config.toml
n_layer = 11
d_model = 192
n_head = 3
n_kv_head = 1
head_dim = 64
d_mlp = 384
vocab_size = 1102
activation = "swiglu"
norm = "rmsnorm"
norm_place = "pre"
norm_eps = 1e-06
positions = "rope"
rope_base = 10000.0
rope_fraction = 0.25
qk_norm = true
attn_scale = 0.125
bias = "qkv"
tie_embeddings = false
parallel_block = false
init = "normal"
init_std_qkv = 0.0361
init_std_o = 0.0
init_std_up = 0.0361
init_std_down = 0.0
optimizer = "muon_variant"
lr = 0.0119
beta1 = 0.93
weight_decay = 0.036
lr_head = 0.00963
warmup_steps = 0
schedule = "wsd"
decay_fraction = 0.561
decay_shape = "exp"
final_lr_fraction = 0.02
batch_tokens = [16384, 32768, 65536]
seq_len = 256
doc_mask = false
train_tokens = 128900000
steps = 3880
dataset = "wikipedia_en"
Each number is 50 + 12 x the weight over the matrix's rms, rounded and kept within 0 to 99. Layers, rows and columns count from 0.

# layer 5 MLP down (transposed), 384x192, rms 0.0881, rows 22-46, columns 0-95
61 53 43 67 54 42 65 25 56 50 45 46 69 42 60 44 54 54 54 46 73 59 60 63 34 62 40 57 54 45 50 78 34 64 38 50 58 44 45 45 62 54 46 63 34 44 64 27 56 29 48 51 36 63 41 67 62 54 38 65 59 55 66 37 49 46 78 53 77 27 32 43 76 28 67 33 58 36 45 28 37 62 38 34 59 46 51 52 61 57 56 36 40 37 67 34
62 49 55 55 41 44 34 63 48 43 42 40 49 47 63 47 37 48 49 69 44 59 63 73 38 35 41 56 40 53 63 56 56 44 26 53 41 57 33 40 44 37 45 59 43 68 58 40 30 28 56 39 40 35 37 31 43 45 44 28 52 46 60 65 57 58 55 56 47 43 43 56 53 62 62 40 32 39 37 49 70 66 49 23 54 59 44 61 61 61 44 25 64 38 39 41
61 48 53 57 49 52 51 43 31 61 43 49 56 59 57 46 42 52 52 41 36 37 48 52 73 32 56 46 52 59 46 68 57 47 50 49 51 70 30 45 55 57 55 54 67 51 55 36 50 46 36 66 47 61 80 51 49 57 51 32 55 55 48 42 49 38 72 56 45 48 73 60 60 38 32 39 39 20 58 60 40 58 64 58 73 70 35 62 57 56 52 42 69 53 50 36
42 53 41 53 43 29 53 49 51 51 42 63 39 48 45 28 78 54 56 70 36 55 78 59 53 34 40 56 33 54 52 64 53 51 52 48 59 44 41 37 70 61 40 51 49 32 44 52 40 50 44 52 60 48 37 44 55 51 53 44 41 49 44 50 56 67 53 29 23 62 48 63 47 55 67 55 60 61 68 56 60 52 41 45 44 62 56 47 46 59 61 59 43 38 58 41
37 40 52 77 39 51 58 46 70 42 49 30 41 55 54 40 61 70 65 40 60 56 46 40 71 54 35 78 34 49 65 40 44 55 80 49 44 59 42 40 52 37 48 47 63 57 47 53 50 31 59 43 52 62 46 42 43 55 36 40 56 29 64 55 56 44 56 38 56 32 45 50 78 68 46 43 58 44 42 66 39 64 42 62 55 48 66 75 40 28 74 64 55 31 61 42
29 33 61 59 65 61 51 47 53 38 60 51 57 48 72 64 56 42 85 44 59 36 37 28 65 36 67 26 63 53 44 48 66 28 57 46 65 49 59 64 61 57 60 31 51 62 23 44 29 54 45 46 37 31 61 36 48 26 34 61 36 48 53 43 65 70 43 42 50 56 82 64 66 51 57 62 43 24 59 65 45 59 47 65 44 57 64 65 37 41 66 68 32 59 56 41
28 60 36 34 51 44 42 56 29 52 63 51 47 48 37 46 51 56 52 54 33 43 42 62 65 48 36 58 44 50 48 46 35 34 71 45 45 31 49 59 48 61 38 42 39 39 46 40 49 41 37 41 61 39 39 59 40 42 55 53 61 50 47 51 71 45 37 56 62 36 40 67 50 39 64 55 70 70 56 45 47 37 65 53 46 34 42 45 39 48 50 50 51 44 62 48
42 52 59 45 29 57 38 57 28 72 30 55 44 70 48 51 64 40 55 27 49 49 34 43 47 50 37 48 37 43 45 53 48 77 46 42 44 41 44 60 53 44 46 49 65 75 41 78 41 35 30 48 37 63 68 29 70 67 66 42 62 52 24 48 53 49 42 59 32 49 58 36 40 62 53 78 42 44 56 47 42 63 51 51 36 64 68 53 73 44 52 60 43 45 40 48
54 47 75 60 47 69 69 60 54 49 62 48 46 58 60 49 47 56 51 56 23 63 39 52 33 56 41 40 39 54 38 24 51 52 54 34 41 63 41 40 50 48 70 45 45 50 63 20 70 68 53 34 44 49 58 53 44 64 42 42 61 55 50 44 69 63 70 49 49 58 52 41 45 43 45 45 47 70 75 51 59 58 38 42 74 60 38 46 61 52 26 73 73 59 44 37
41 36 55 28 49 64 62 43 55 71 47 46 38 39 51 60 26 45 45 51 69 50 62 38 57 53 64 53 59 42 57 54 57 45 47 52 51 35 29 79 52 38 55 34 31 50 61 38 50 65 61 44 43 55 45 46 59 43 44 53 55 44 51 71 57 46 28 38 54 51 40 48 48 51 65 65 74 60 66 47 41 61 67 46 46 37 36 45 56 53 66 88 46 43 54 38
29 51 54 12 56 59 50 59 49 55 41 52 49 54 45 51 42 22 59 22 33 42 63 47 36 29 60 62 49 53 51 67 53 81 66 56 40 48 34 56 42 59 57 50 30 50 31 41 43 52 72 63 58 64 55 42 42 40 62 56 57 31 40 55 44 55 58 64 52 58 47 69 36 58 64 68 40 49 61 58 43 24 47 28 58 42 46 52 56 27 56 68 54 56 55 52
24 68 65 54 52 46 61 50 67 54 47 43 47 51 38 45 44 54 47 36 33 56 45 33 51 45 58 49 22 61 65 57 50 42 47 25 53 51 53 50 43 39 45 45 48 56 50 53 55 37 48 41 62 49 44 22 77 41 54 42 46 56 61 36 48 41 68 48 64 51 72 52 47 50 46 42 53 64 38 45 31 47 59 42 43 42 56 39 57 55 53 76 58 73 56 39
61 67 60 30 48 57 44 24 64 40 38 40 53 63 55 44 75 38 44 40 38 50 56 43 40 64 50 39 36 51 56 42 50 54 37 50 62 59 63 45 56 32 65 41 43 81 63 70 56 50 44 52 69 47 59 43 35 45 62 66 66 33 46 81 75 42 60 41 45 51 37 56 65 52 57 39 53 30 46 36 50 43 68 45 49 53 34 39 53 55 33 28 70 60 51 60
49 36 29 48 54 54 46 40 63 47 78 34 37 46 66 43 46 56 39 55 68 47 49 50 51 45 65 21 49 42 54 58 68 60 41 65 33 51 73 35 53 57 48 48 62 50 43 67 51 40 50 41 44 61 38 46 33 51 32 60 51 38 53 47 52 40 40 49 60 52 53 31 61 51 58 35 49 58 59 52 67 51 44 58 63 62 48 33 61 59 55 74 41 35 68 37
50 51 48 41 44 49 48 54 52 38 47 45 69 46 37 50 47 79 66 49 60 42 54 42 48 63 62 55 55 47 58 39 45 63 66 51 43 51 63 47 41 62 51 68 54 76 52 65 45 58 58 47 49 56 44 68 55 27 47 29 42 64 24 35 54 49 53 48 40 64 51 73 48 62 37 43 69 76 32 68 62 38 30 50 51 60 43 48 51 69 53 44 62 45 67 50
37 54 38 51 37 48 78 43 40 47 49 43 49 50 58 66 41 32 54 60 50 24 49 46 35 60 53 60 49 44 48 61 42 52 49 39 44 52 61 55 53 60 40 57 37 44 34 61 68 49 57 38 55 54 63 61 41 57 65 54 46 61 40 64 64 45 49 26 69 59 41 65 39 45 59 51 57 50 61 50 44 33 41 30 42 34 42 44 72 52 36 37 41 40 33 61
43 44 65 47 44 22 44 41 38 48 42 48 74 60 59 54 48 41 43 69 49 67 55 68 41 68 49 48 62 52 69 74 38 43 62 28 72 46 59 20 51 19 51 69 57 61 48 55 63 47 67 66 45 40 33 44 60 29 66 83 62 46 36 68 58 40 49 38 61 48 32 63 43 29 52 60 69 54 49 45 31 34 37 51 54 63 72 70 40 47 38 42 75 34 72 59
43 57 38 41 48 53 59 27 54 34 37 49 59 33 48 62 55 39 48 44 34 37 46 53 42 42 42 47 51 75 71 60 40 57 67 57 49 68 58 58 46 57 28 63 42 74 64 24 52 48 52 70 56 52 49 30 46 61 43 56 36 44 53 49 31 46 57 51 49 61 36 47 50 58 45 18 18 66 30 55 44 42 44 60 55 56 57 61 51 57 69 71 47 54 42 46
57 57 76 54 49 57 71 49 44 48 37 40 51 54 57 57 59 55 41 44 61 44 64 57 43 52 48 46 67 74 38 48 60 49 44 57 52 64 58 63 41 53 41 46 47 47 64 29 52 47 35 55 53 45 41 60 35 43 61 55 78 57 45 43 62 48 55 43 51 39 50 67 42 47 46 55 24 58 22 59 51 47 44 34 35 43 44 36 58 56 44 54 50 25 58 54
51 71 66 63 64 56 46 40 47 49 35 19 54 55 50 53 50 14 63 56 44 65 47 61 18 67 58 46 44 72 54 57 78 57 47 46 55 37 39 39 53 59 38 39 36 62 44 52 49 36 62 49 52 40 47 61 33 69 50 48 71 42 46 55 74 52 44 43 61 34 53 43 57 49 35 53 59 78 53 56 47 60 30 64 41 53 34 53 53 51 29 39 44 55 56 34
52 25 56 53 64 54 61 66 33 42 53 58 71 48 45 65 44 62 56 25 62 33 55 59 36 68 55 52 49 42 35 64 59 39 66 63 38 44 45 33 43 72 54 48 46 40 53 40 43 39 56 49 51 38 67 42 37 66 52 27 54 44 56 63 35 42 51 41 37 46 52 54 53 71 58 35 38 34 39 34 41 62 40 54 62 31 34 56 65 50 53 36 57 38 36 31
67 55 33 57 65 42 31 57 48 51 51 43 40 45 62 43 64 41 56 49 45 53 53 43 51 69 48 51 48 58 65 38 55 71 39 41 44 40 52 33 44 65 33 59 69 65 53 48 41 46 28 59 39 65 59 55 31 58 42 67 59 49 52 45 44 35 63 42 50 39 42 59 61 45 41 24 46 65 32 34 56 36 46 55 42 36 61 55 57 49 41 61 44 31 65 57
45 26 54 34 51 57 29 47 43 59 51 31 49 55 28 63 36 43 33 39 60 67 60 46 59 51 61 25 50 55 59 47 58 55 52 57 36 26 59 68 37 70 85 37 32 34 69 49 68 48 53 52 57 44 49 42 44 52 41 60 55 65 46 46 55 53 45 69 47 22 42 61 35 40 48 56 49 64 46 80 53 61 49 59 40 70 43 33 62 38 56 58 46 77 55 75
76 49 54 57 64 48 38 39 43 45 55 58 60 61 54 55 48 59 30 69 57 65 70 61 48 58 49 44 58 62 53 33 42 49 44 32 48 68 32 46 42 54 42 23 68 60 69 54 33 60 41 49 48 53 72 51 33 43 55 71 22 45 63 53 29 67 74 37 58 50 60 37 32 70 56 56 53 38 31 39 74 76 32 58 39 64 57 38 45 41 52 61 50 66 38 63
41 53 43 70 49 65 45 62 52 56 48 64 68 47 21 40 50 57 44 68 12 45 44 46 46 66 61 44 37 55 61 41 62 40 43 78 56 67 65 45 30 53 65 58 76 62 50 49 57 51 48 49 67 44 41 46 47 49 52 64 59 40 47 72 46 60 51 62 39 62 60 49 52 50 57 47 36 16 45 55 49 39 51 64 56 73 67 55 42 53 47 54 69 43 36 45
# layer 5 MLP gate, 384x192, rms 0.129, rows 23-46, columns 0-95
55 30 45 56 64 51 57 41 55 38 68 65 49 58 54 56 58 47 59 54 85 52 40 62 36 35 32 71 53 39 58 37 43 65 37 69 69 43 58 41 50 34 64 47 40 43 42 49 73 24 50 47 63 42 44 65 33 36 50 65 53 44 52 39 19 60 59 40 50 54 48 35 70 55 41 80 43 45 60 47 31 28 51 54 44 62 45 42 60 64 45 55 42 29 66 53
63 40 27 41 47 64 63 36 75 48 75 47 45 42 52 26 45 43 64 56 51 55 42 28 64 39 52 35 45 54 61 35 59 59 30 66 69 58 59 50 66 52 54 48 32 45 38 52 57 65 43 51 63 33 46 45 58 65 55 44 38 42 46 69 65 48 48 32 37 56 59 25 48 50 55 53 53 36 47 57 67 63 64 55 56 50 68 43 73 73 72 52 50 43 46 70
44 75 46 47 58 44 63 36 64 58 62 39 47 48 46 51 59 53 57 55 38 37 60 60 41 39 50 67 45 54 59 37 48 29 35 41 41 31 59 24 43 45 58 63 64 30 43 64 38 34 13 33 31 65 58 65 41 37 52 37 39 79 43 35 34 55 56 56 35 30 55 41 54 50 72 55 68 47 60 49 36 49 36 60 59 44 56 34 52 60 54 49 54 61 70 35
49 51 54 55 32 43 49 54 51 56 36 46 67 29 53 37 41 43 50 66 62 74 51 77 62 40 57 24 44 59 38 49 61 43 79 37 40 49 31 47 57 17 59 43 51 49 56 37 36 43 57 69 28 62 45 42 59 59 43 58 65 56 43 59 69 47 46 41 45 30 44 57 50 58 53 47 57 33 63 57 63 39 53 31 49 66 73 69 47 73 56 25 35 47 49 77
49 57 62 39 36 66 40 25 76 31 29 42 31 47 44 27 31 50 52 64 43 46 42 40 54 64 58 37 60 43 51 44 32 59 29 44 45 61 34 37 46 35 34 38 33 44 34 23 60 53 50 42 72 61 71 29 52 64 44 65 52 68 52 36 40 36 48 54 70 49 64 41 76 53 35 63 45 43 62 77 37 58 77 29 60 57 51 58 55 52 58 42 43 54 75 43
57 33 61 57 42 58 72 45 47 40 50 60 40 73 53 45 61 41 41 25 33 61 57 38 66 48 49 46 35 55 55 41 54 24 43 40 39 45 59 33 45 58 47 37 60 52 55 39 77 52 53 45 59 43 43 40 46 55 54 52 28 48 64 35 38 40 36 51 48 43 47 41 61 52 35 65 50 60 77 46 44 55 52 52 35 57 57 51 67 60 48 58 70 72 57 45
65 49 59 54 49 41 65 51 64 43 48 34 61 50 52 42 52 55 36 57 61 52 51 29 44 52 61 53 78 37 40 66 38 58 57 66 41 46 57 35 60 33 48 64 39 80 53 66 62 37 39 51 57 50 51 34 29 50 55 59 64 79 57 66 37 42 48 33 77 58 38 40 43 49 59 42 52 54 32 63 59 36 41 55 62 42 60 28 37 47 30 38 48 53 66 78
69 62 60 33 54 80 39 55 54 58 16 43 57 49 51 39 34 40 62 80 58 53 62 41 44 63 67 39 53 68 57 68 40 58 50 54 38 65 50 26 59 43 33 54 58 53 27 47 33 25 57 40 67 59 42 44 58 80 43 46 46 44 74 43 59 10 65 46 51 58 57 61 58 49 45 48 56 38 42 55 45 34 31 44 25 32 46 55 54 51 45 56 73 44 54 65
44 55 45 42 33 55 38 76 40 43 69 60 59 27 66 46 61 48 57 40 56 47 56 51 34 43 51 59 47 30 57 47 51 54 45 44 53 56 34 62 77 38 42 57 51 69 42 55 56 46 60 63 53 50 77 44 75 19 53 41 63 43 42 31 21 52 43 29 39 74 54 31 36 40 54 38 48 44 51 15 45 41 45 53 72 46 61 63 55 45 40 59 50 51 52 42
53 47 57 58 29 54 58 62 51 62 44 33 36 52 47 54 53 53 41 51 60 51 43 64 83 52 37 57 44 61 66 60 52 64 51 41 49 46 54 54 41 46 47 47 50 31 40 60 43 55 58 39 72 36 59 35 40 45 58 66 54 39 68 52 40 50 38 38 73 51 62 52 45 42 50 42 34 55 36 52 27 68 32 50 56 39 61 54 49 60 36 53 25 56 43 74
43 71 35 49 66 49 41 39 49 52 52 71 29 55 32 48 52 47 61 34 48 45 50 43 31 65 42 41 72 40 26 44 66 36 40 58 60 36 54 53 43 42 62 52 66 33 50 39 50 54 57 66 50 33 64 59 41 41 67 64 50 42 63 45 27 40 62 45 58 57 49 58 57 50 46 60 50 58 70 59 49 46 54 36 78 24 56 47 56 38 51 53 62 79 54 17
39 46 49 60 41 36 48 46 46 61 51 39 66 46 44 53 44 58 59 42 66 23 54 35 58 48 54 45 46 60 46 37 43 52 51 59 49 45 68 47 52 52 52 53 27 45 42 57 28 43 47 58 55 46 42 54 49 49 50 63 56 56 53 60 51 68 66 44 48 33 45 63 45 28 34 57 51 48 50 30 56 55 78 60 66 65 63 16 70 39 59 56 48 56 38 16
53 46 59 36 59 66 34 46 51 31 62 57 36 33 50 51 53 38 38 57 61 44 53 42 46 47 78 46 55 45 59 52 55 58 50 43 60 63 36 81 50 45 68 61 78 38 58 39 60 40 47 39 31 23 43 54 62 59 48 31 53 41 45 62 34 46 45 51 59 50 41 35 54 34 42 40 54 74 64 42 44 52 40 43 39 41 55 28 47 57 46 77 26 58 36 28
64 32 61 47 31 46 52 41 65 59 35 78 46 28 39 47 53 54 45 48 63 47 62 51 49 46 58 52 30 44 62 51 50 51 53 49 59 35 60 61 47 47 31 60 46 61 50 31 23 69 58 57 27 50 53 36 62 38 52 46 61 53 27 57 40 32 16 52 58 42 60 67 51 55 45 60 63 66 46 55 50 30 61 53 45 45 51 59 23 47 58 32 45 41 32 38
46 51 48 61 29 60 46 46 40 60 41 77 51 61 49 40 69 41 57 65 50 70 41 44 57 48 33 41 53 44 76 53 61 34 56 40 72 37 47 54 54 62 64 40 59 49 49 54 55 44 48 58 45 51 33 32 64 18 45 55 35 62 62 44 47 32 48 31 53 32 51 45 61 55 35 59 57 71 45 52 75 54 46 64 71 35 44 59 66 59 42 43 39 49 44 53
48 67 56 51 78 42 51 64 53 41 57 50 63 57 35 44 54 49 32 53 56 41 63 47 52 71 29 63 34 53 48 53 41 43 62 45 50 27 54 38 52 38 38 51 61 54 56 63 56 60 33 43 59 52 47 36 47 35 58 44 54 40 77 54 48 38 59 63 52 41 64 56 51 63 36 47 59 70 51 60 29 45 57 45 58 41 71 48 50 30 48 47 37 59 33 57
56 42 39 49 45 38 67 60 35 74 65 40 26 41 54 58 41 55 46 37 75 62 57 50 63 50 51 63 19 36 26 53 60 72 39 50 41 66 74 63 43 50 43 43 48 43 61 49 55 48 34 50 40 52 43 40 49 53 62 46 48 45 64 47 41 52 59 51 47 36 58 64 39 47 42 73 47 38 44 58 49 29 66 55 37 64 68 42 47 41 43 49 30 46 52 59
49 57 51 52 44 32 49 73 57 39 39 40 61 53 26 73 35 59 60 50 42 61 65 37 50 46 77 69 40 44 57 49 38 55 48 65 56 47 59 54 47 38 65 55 41 47 29 58 70 59 41 52 52 44 54 56 64 31 33 42 48 58 50 54 48 65 51 49 49 43 52 39 33 61 71 52 53 42 62 40 45 31 52 64 67 48 55 43 58 22 65 66 44 62 32 50
45 52 35 57 43 61 67 62 35 49 38 41 50 64 60 56 61 37 42 53 48 43 67 55 47 51 57 54 51 54 70 46 34 49 40 44 58 47 41 25 44 54 54 37 47 36 46 34 34 55 53 49 49 60 54 46 29 46 37 34 17 31 35 43 65 51 38 50 49 57 56 50 50 66 47 53 40 38 67 39 60 63 26 43 46 51 64 55 53 48 36 54 43 45 58 57
51 72 26 48 26 34 73 55 48 51 50 67 45 52 55 44 25 31 34 55 61 50 45 60 69 65 55 47 57 59 58 60 38 51 49 59 51 41 49 59 56 49 45 44 38 43 41 45 38 54 18 61 57 41 62 69 25 51 68 35 57 69 73 53 41 49 32 37 64 58 43 40 41 38 71 56 52 43 51 61 46 55 57 26 41 50 56 63 31 52 54 53 49 73 28 34
52 76 39 33 44 41 46 66 50 76 68 48 43 46 41 40 58 41 62 70 58 66 52 28 57 59 26 48 74 43 45 62 51 59 59 52 23 51 25 50 57 59 55 55 55 64 54 44 45 21 35 53 43 63 80 32 59 44 51 51 38 42 60 28 54 45 21 50 57 62 62 53 55 53 22 46 49 44 74 62 43 40 45 41 51 41 56 59 42 58 45 46 40 49 59 66
46 70 46 60 30 66 29 00 54 41 61 35 55 58 57 37 62 49 49 76 45 21 61 34 69 55 42 32 57 54 29 41 50 49 64 66 39 65 48 58 48 60 55 64 47 57 53 46 53 47 57 77 50 50 34 41 43 56 45 52 61 47 57 38 28 39 22 66 66 40 45 38 44 70 70 46 28 48 50 58 45 42 45 75 65 65 45 35 49 28 42 41 29 73 57 56
48 39 57 54 31 47 49 54 29 62 34 35 57 38 65 70 56 36 62 56 38 62 59 52 39 42 65 61 49 38 40 64 72 48 40 46 53 55 63 28 50 61 64 65 59 54 49 50 40 54 55 59 51 48 58 34 35 38 61 62 52 55 34 59 44 48 31 66 56 40 39 78 29 55 51 33 55 61 42 53 43 55 53 20 60 39 41 45 35 37 71 59 46 57 61 39
25 60 58 60 64 42 61 56 50 63 33 41 48 46 52 46 37 57 51 50 54 51 47 50 49 65 58 34 52 72 46 64 62 42 55 46 53 61 53 51 33 33 32 55 58 60 58 62 65 58 66 68 70 58 32 49 62 70 69 46 66 42 59 47 57 69 42 70 58 43 44 49 56 49 67 19 42 63 70 54 30 51 57 53 41 43 53 62 33 63 44 31 76 48 42 77
# layer 5 MLP up, 384x192, rms 0.129, rows 23-46, columns 0-95
53 71 59 44 56 40 48 33 59 44 60 47 24 40 52 38 52 65 78 62 56 58 44 65 37 39 36 56 36 76 55 36 59 62 45 49 43 61 50 50 52 46 60 66 47 64 49 55 51 31 59 26 60 43 44 53 70 40 62 46 52 61 60 73 62 70 58 47 68 49 52 57 56 54 48 58 26 65 55 71 51 60 64 57 35 57 65 40 60 54 65 45 39 47 55 45
40 59 46 47 54 36 53 72 63 41 42 51 56 42 42 84 51 52 54 39 67 48 52 53 45 51 43 49 65 44 60 37 57 35 45 31 31 50 39 29 41 50 58 50 54 55 57 58 43 38 60 65 44 62 51 56 45 52 45 31 59 44 51 67 61 51 56 64 44 47 34 71 53 61 69 52 38 57 77 61 47 42 30 25 33 39 58 60 37 34 54 46 53 52 46 54
38 39 38 65 45 40 50 46 41 68 73 42 54 56 38 56 73 80 57 62 55 53 80 44 43 09 70 64 44 68 48 47 62 43 26 55 46 35 63 41 64 55 62 23 34 25 46 67 65 36 49 43 47 71 42 51 38 59 59 55 49 50 37 27 42 65 47 81 30 58 41 61 39 27 36 63 57 54 80 61 58 33 55 50 49 62 69 51 66 45 55 50 61 49 48 49
58 55 50 62 59 62 58 35 69 81 59 39 22 46 44 51 37 54 39 59 41 33 40 44 24 32 43 70 46 39 52 42 61 57 50 62 55 60 41 47 55 35 52 41 68 50 41 58 35 30 38 43 69 51 45 61 56 47 32 27 39 47 57 51 41 58 59 58 52 39 54 38 44 35 43 69 45 46 38 58 51 56 31 52 31 42 45 58 44 56 73 46 67 53 56 48
53 19 61 19 34 31 56 62 48 37 57 53 38 64 55 75 37 63 49 53 41 60 30 39 48 52 31 56 56 54 40 42 25 27 40 46 43 48 40 60 37 53 52 53 58 35 48 69 46 42 65 34 55 71 39 40 57 43 41 48 53 41 55 57 72 35 33 68 84 35 53 55 48 51 38 38 47 48 41 52 45 49 43 34 55 58 56 51 49 67 40 39 38 75 57 71
69 50 40 62 36 62 49 50 62 24 65 54 47 43 40 57 54 36 78 43 41 70 29 65 47 59 50 60 56 41 56 51 43 30 39 53 59 58 43 24 42 55 43 26 40 37 37 42 79 57 51 51 32 43 52 55 52 59 46 43 45 40 68 43 40 57 52 52 46 72 47 39 72 18 20 46 49 48 54 60 52 57 59 70 50 71 37 70 39 58 61 63 45 63 28 42
38 23 49 50 39 64 39 54 53 62 46 42 34 42 37 47 37 31 41 69 48 13 69 61 53 34 53 47 51 55 47 62 57 42 35 25 60 28 48 56 50 43 39 74 44 51 58 38 70 53 44 54 46 57 57 39 26 56 48 50 66 42 47 70 47 54 50 33 40 46 57 64 57 38 66 53 55 36 42 41 51 50 47 55 30 58 64 53 56 49 46 64 70 48 58 64
34 82 61 47 50 44 38 17 64 63 48 58 44 47 26 24 58 53 54 34 62 45 54 39 48 26 64 63 52 52 54 60 37 20 50 29 42 53 85 34 45 39 65 62 57 27 59 40 77 46 53 45 52 37 32 33 48 55 62 45 59 58 59 52 30 37 63 39 44 56 59 63 79 66 33 68 41 48 39 36 73 50 64 77 36 40 57 40 34 42 49 58 66 36 53 54
63 79 58 39 63 32 45 42 40 62 39 54 33 50 58 62 56 27 63 26 43 54 37 75 54 64 62 24 36 50 64 35 34 63 38 51 51 33 56 45 26 58 35 49 72 58 35 55 37 65 33 54 45 34 36 41 58 52 53 48 47 38 38 43 49 52 44 53 49 47 48 60 57 61 47 41 45 55 53 70 49 67 56 41 39 39 51 38 35 45 43 47 52 39 41 65
53 54 60 40 40 71 56 69 70 57 57 63 52 65 32 57 46 71 31 45 45 32 55 44 45 61 47 58 56 58 50 46 44 20 46 54 48 53 47 35 33 40 67 43 74 54 61 67 61 61 36 57 31 33 54 52 59 57 50 39 33 60 34 47 57 58 43 44 33 36 64 54 49 48 33 82 47 67 55 62 47 63 54 53 71 41 45 49 63 42 42 63 37 63 48 34
57 53 40 59 70 63 32 51 52 46 40 63 67 61 45 39 48 44 58 73 49 47 52 60 54 57 44 47 35 34 38 48 56 34 53 29 68 69 26 47 56 46 55 55 52 34 49 49 54 43 42 52 56 29 49 54 37 60 39 36 53 41 54 34 35 54 62 54 74 48 45 52 42 59 40 61 78 39 52 50 70 64 64 49 68 58 50 44 50 52 39 46 61 58 61 61
43 47 53 62 52 61 59 56 43 60 41 59 74 46 63 43 57 50 65 42 68 38 62 31 65 50 39 57 48 53 55 40 43 51 52 44 43 48 63 37 63 38 61 50 37 61 38 48 44 58 48 50 45 23 39 55 66 64 30 58 37 65 45 49 41 46 51 58 50 57 46 45 40 37 63 49 43 27 31 68 29 35 61 34 21 37 53 53 42 49 38 41 37 53 55 68
59 56 46 54 58 57 77 45 70 44 50 47 51 59 58 55 33 56 75 45 43 35 73 50 44 48 50 49 41 40 42 64 48 54 63 46 53 53 41 56 58 67 79 62 32 44 43 59 55 47 40 70 51 48 48 28 32 68 46 45 48 37 56 48 69 47 46 45 42 54 51 46 65 48 56 41 61 30 45 65 73 53 35 62 30 57 54 48 32 46 52 48 51 62 76 49
49 56 47 58 45 36 57 52 71 63 42 51 44 37 56 42 57 57 65 70 68 38 59 38 46 50 41 52 66 50 51 43 64 34 49 50 34 57 47 55 37 54 53 58 35 41 33 64 54 60 30 62 62 43 56 31 61 39 58 43 56 50 51 21 37 71 46 55 50 56 67 64 23 57 52 39 48 51 40 34 56 50 41 41 36 47 66 59 50 71 62 75 56 57 64 66
55 43 47 36 52 45 50 30 50 58 46 49 59 48 62 61 59 55 59 46 56 55 54 47 52 53 39 42 39 31 67 42 42 33 60 56 58 43 55 55 55 39 54 59 61 41 48 68 59 47 45 40 53 44 54 29 42 20 46 49 44 43 47 39 48 38 77 45 38 35 48 58 49 60 30 54 62 52 51 32 56 46 55 48 48 41 50 55 36 57 52 67 33 55 62 77
31 62 47 47 56 51 46 48 47 35 54 61 50 39 68 67 52 28 49 58 55 68 52 58 48 60 77 45 40 22 56 44 57 40 71 44 40 62 43 47 39 59 64 47 51 58 42 75 36 65 53 47 25 53 61 47 46 59 37 74 43 34 74 53 59 36 57 63 47 38 44 54 68 46 36 47 44 77 39 51 48 48 42 53 44 59 66 45 66 63 46 40 47 29 46 60
56 36 54 41 71 63 42 51 50 39 57 50 60 40 58 23 49 25 47 38 54 38 28 54 69 49 52 42 55 32 62 50 57 45 50 54 56 18 65 31 56 47 41 54 41 49 43 52 46 27 55 45 69 51 70 59 50 59 34 62 40 60 38 48 45 39 36 70 52 70 42 41 51 41 45 23 47 48 63 40 29 37 54 44 43 32 59 45 60 61 43 41 41 67 51 48
42 46 42 48 40 60 55 65 48 44 70 64 36 71 71 48 42 45 43 40 53 38 76 61 40 35 42 55 63 68 59 46 70 61 40 48 49 59 48 33 66 61 46 46 43 39 40 48 45 45 54 60 62 43 53 36 34 48 41 75 67 39 43 34 61 20 63 57 62 59 60 63 41 56 46 57 64 62 42 49 72 43 76 33 49 25 38 41 57 44 12 28 60 60 56 50
53 51 41 37 28 41 47 60 43 56 31 44 55 52 43 55 46 71 77 59 43 42 45 51 73 52 50 59 50 42 34 62 44 62 34 55 37 65 44 62 56 57 53 38 44 59 67 42 34 34 58 66 45 62 51 59 58 57 49 62 44 58 57 54 33 46 60 75 55 48 55 46 59 60 43 44 49 65 50 58 54 35 63 46 61 36 55 49 41 38 43 56 56 42 46 52
73 46 61 57 47 58 65 64 46 40 43 42 42 59 47 37 24 14 37 54 46 64 60 48 62 49 41 43 55 52 74 70 40 48 51 41 26 49 62 48 42 45 56 43 31 54 53 53 43 40 51 61 66 62 72 38 30 65 53 44 77 63 43 44 48 54 51 38 76 67 35 67 66 61 45 50 43 36 64 40 48 48 70 52 81 45 39 89 58 62 51 53 47 53 58 39
56 60 37 34 51 32 62 40 31 46 29 44 66 56 45 64 45 77 63 64 48 60 39 38 54 38 62 33 39 58 84 45 41 41 29 46 37 52 38 53 76 44 32 55 45 35 35 52 57 78 32 57 31 58 52 63 75 49 50 44 44 43 55 52 71 47 59 38 46 48 44 42 32 45 59 43 69 62 61 56 50 44 42 70 37 42 49 35 51 56 61 65 61 50 50 53
62 54 69 35 53 62 44 32 56 68 67 51 57 59 25 48 69 60 40 30 57 39 40 36 62 46 40 51 58 46 28 51 91 54 74 54 71 44 55 51 69 58 45 44 51 46 63 29 54 65 50 61 53 67 47 61 47 43 44 60 46 41 50 54 50 35 54 53 57 64 59 35 58 78 51 50 30 41 50 47 37 47 56 42 45 65 54 49 60 46 55 59 42 84 51 40
46 64 56 40 62 44 40 42 50 55 49 51 38 54 61 55 37 35 78 48 30 49 56 56 54 34 43 60 19 69 46 68 36 51 66 59 29 26 21 38 52 62 53 29 49 52 63 48 64 53 54 39 71 55 40 26 55 40 59 54 54 55 45 30 50 42 69 45 48 42 41 54 63 46 50 50 58 62 50 61 48 35 43 71 48 50 44 58 41 35 53 53 52 62 60 66
52 61 50 64 51 56 53 51 72 39 48 39 48 39 58 48 52 34 23 67 64 45 61 49 51 73 51 47 54 39 32 62 29 56 37 44 42 47 24 59 61 66 52 53 41 46 55 48 66 58 44 30 53 28 48 67 51 45 79 57 44 71 48 55 58 31 51 42 58 59 49 57 51 61 52 66 68 32 52 59 53 64 59 51 62 49 80 70 41 58 36 44 74 29 28 52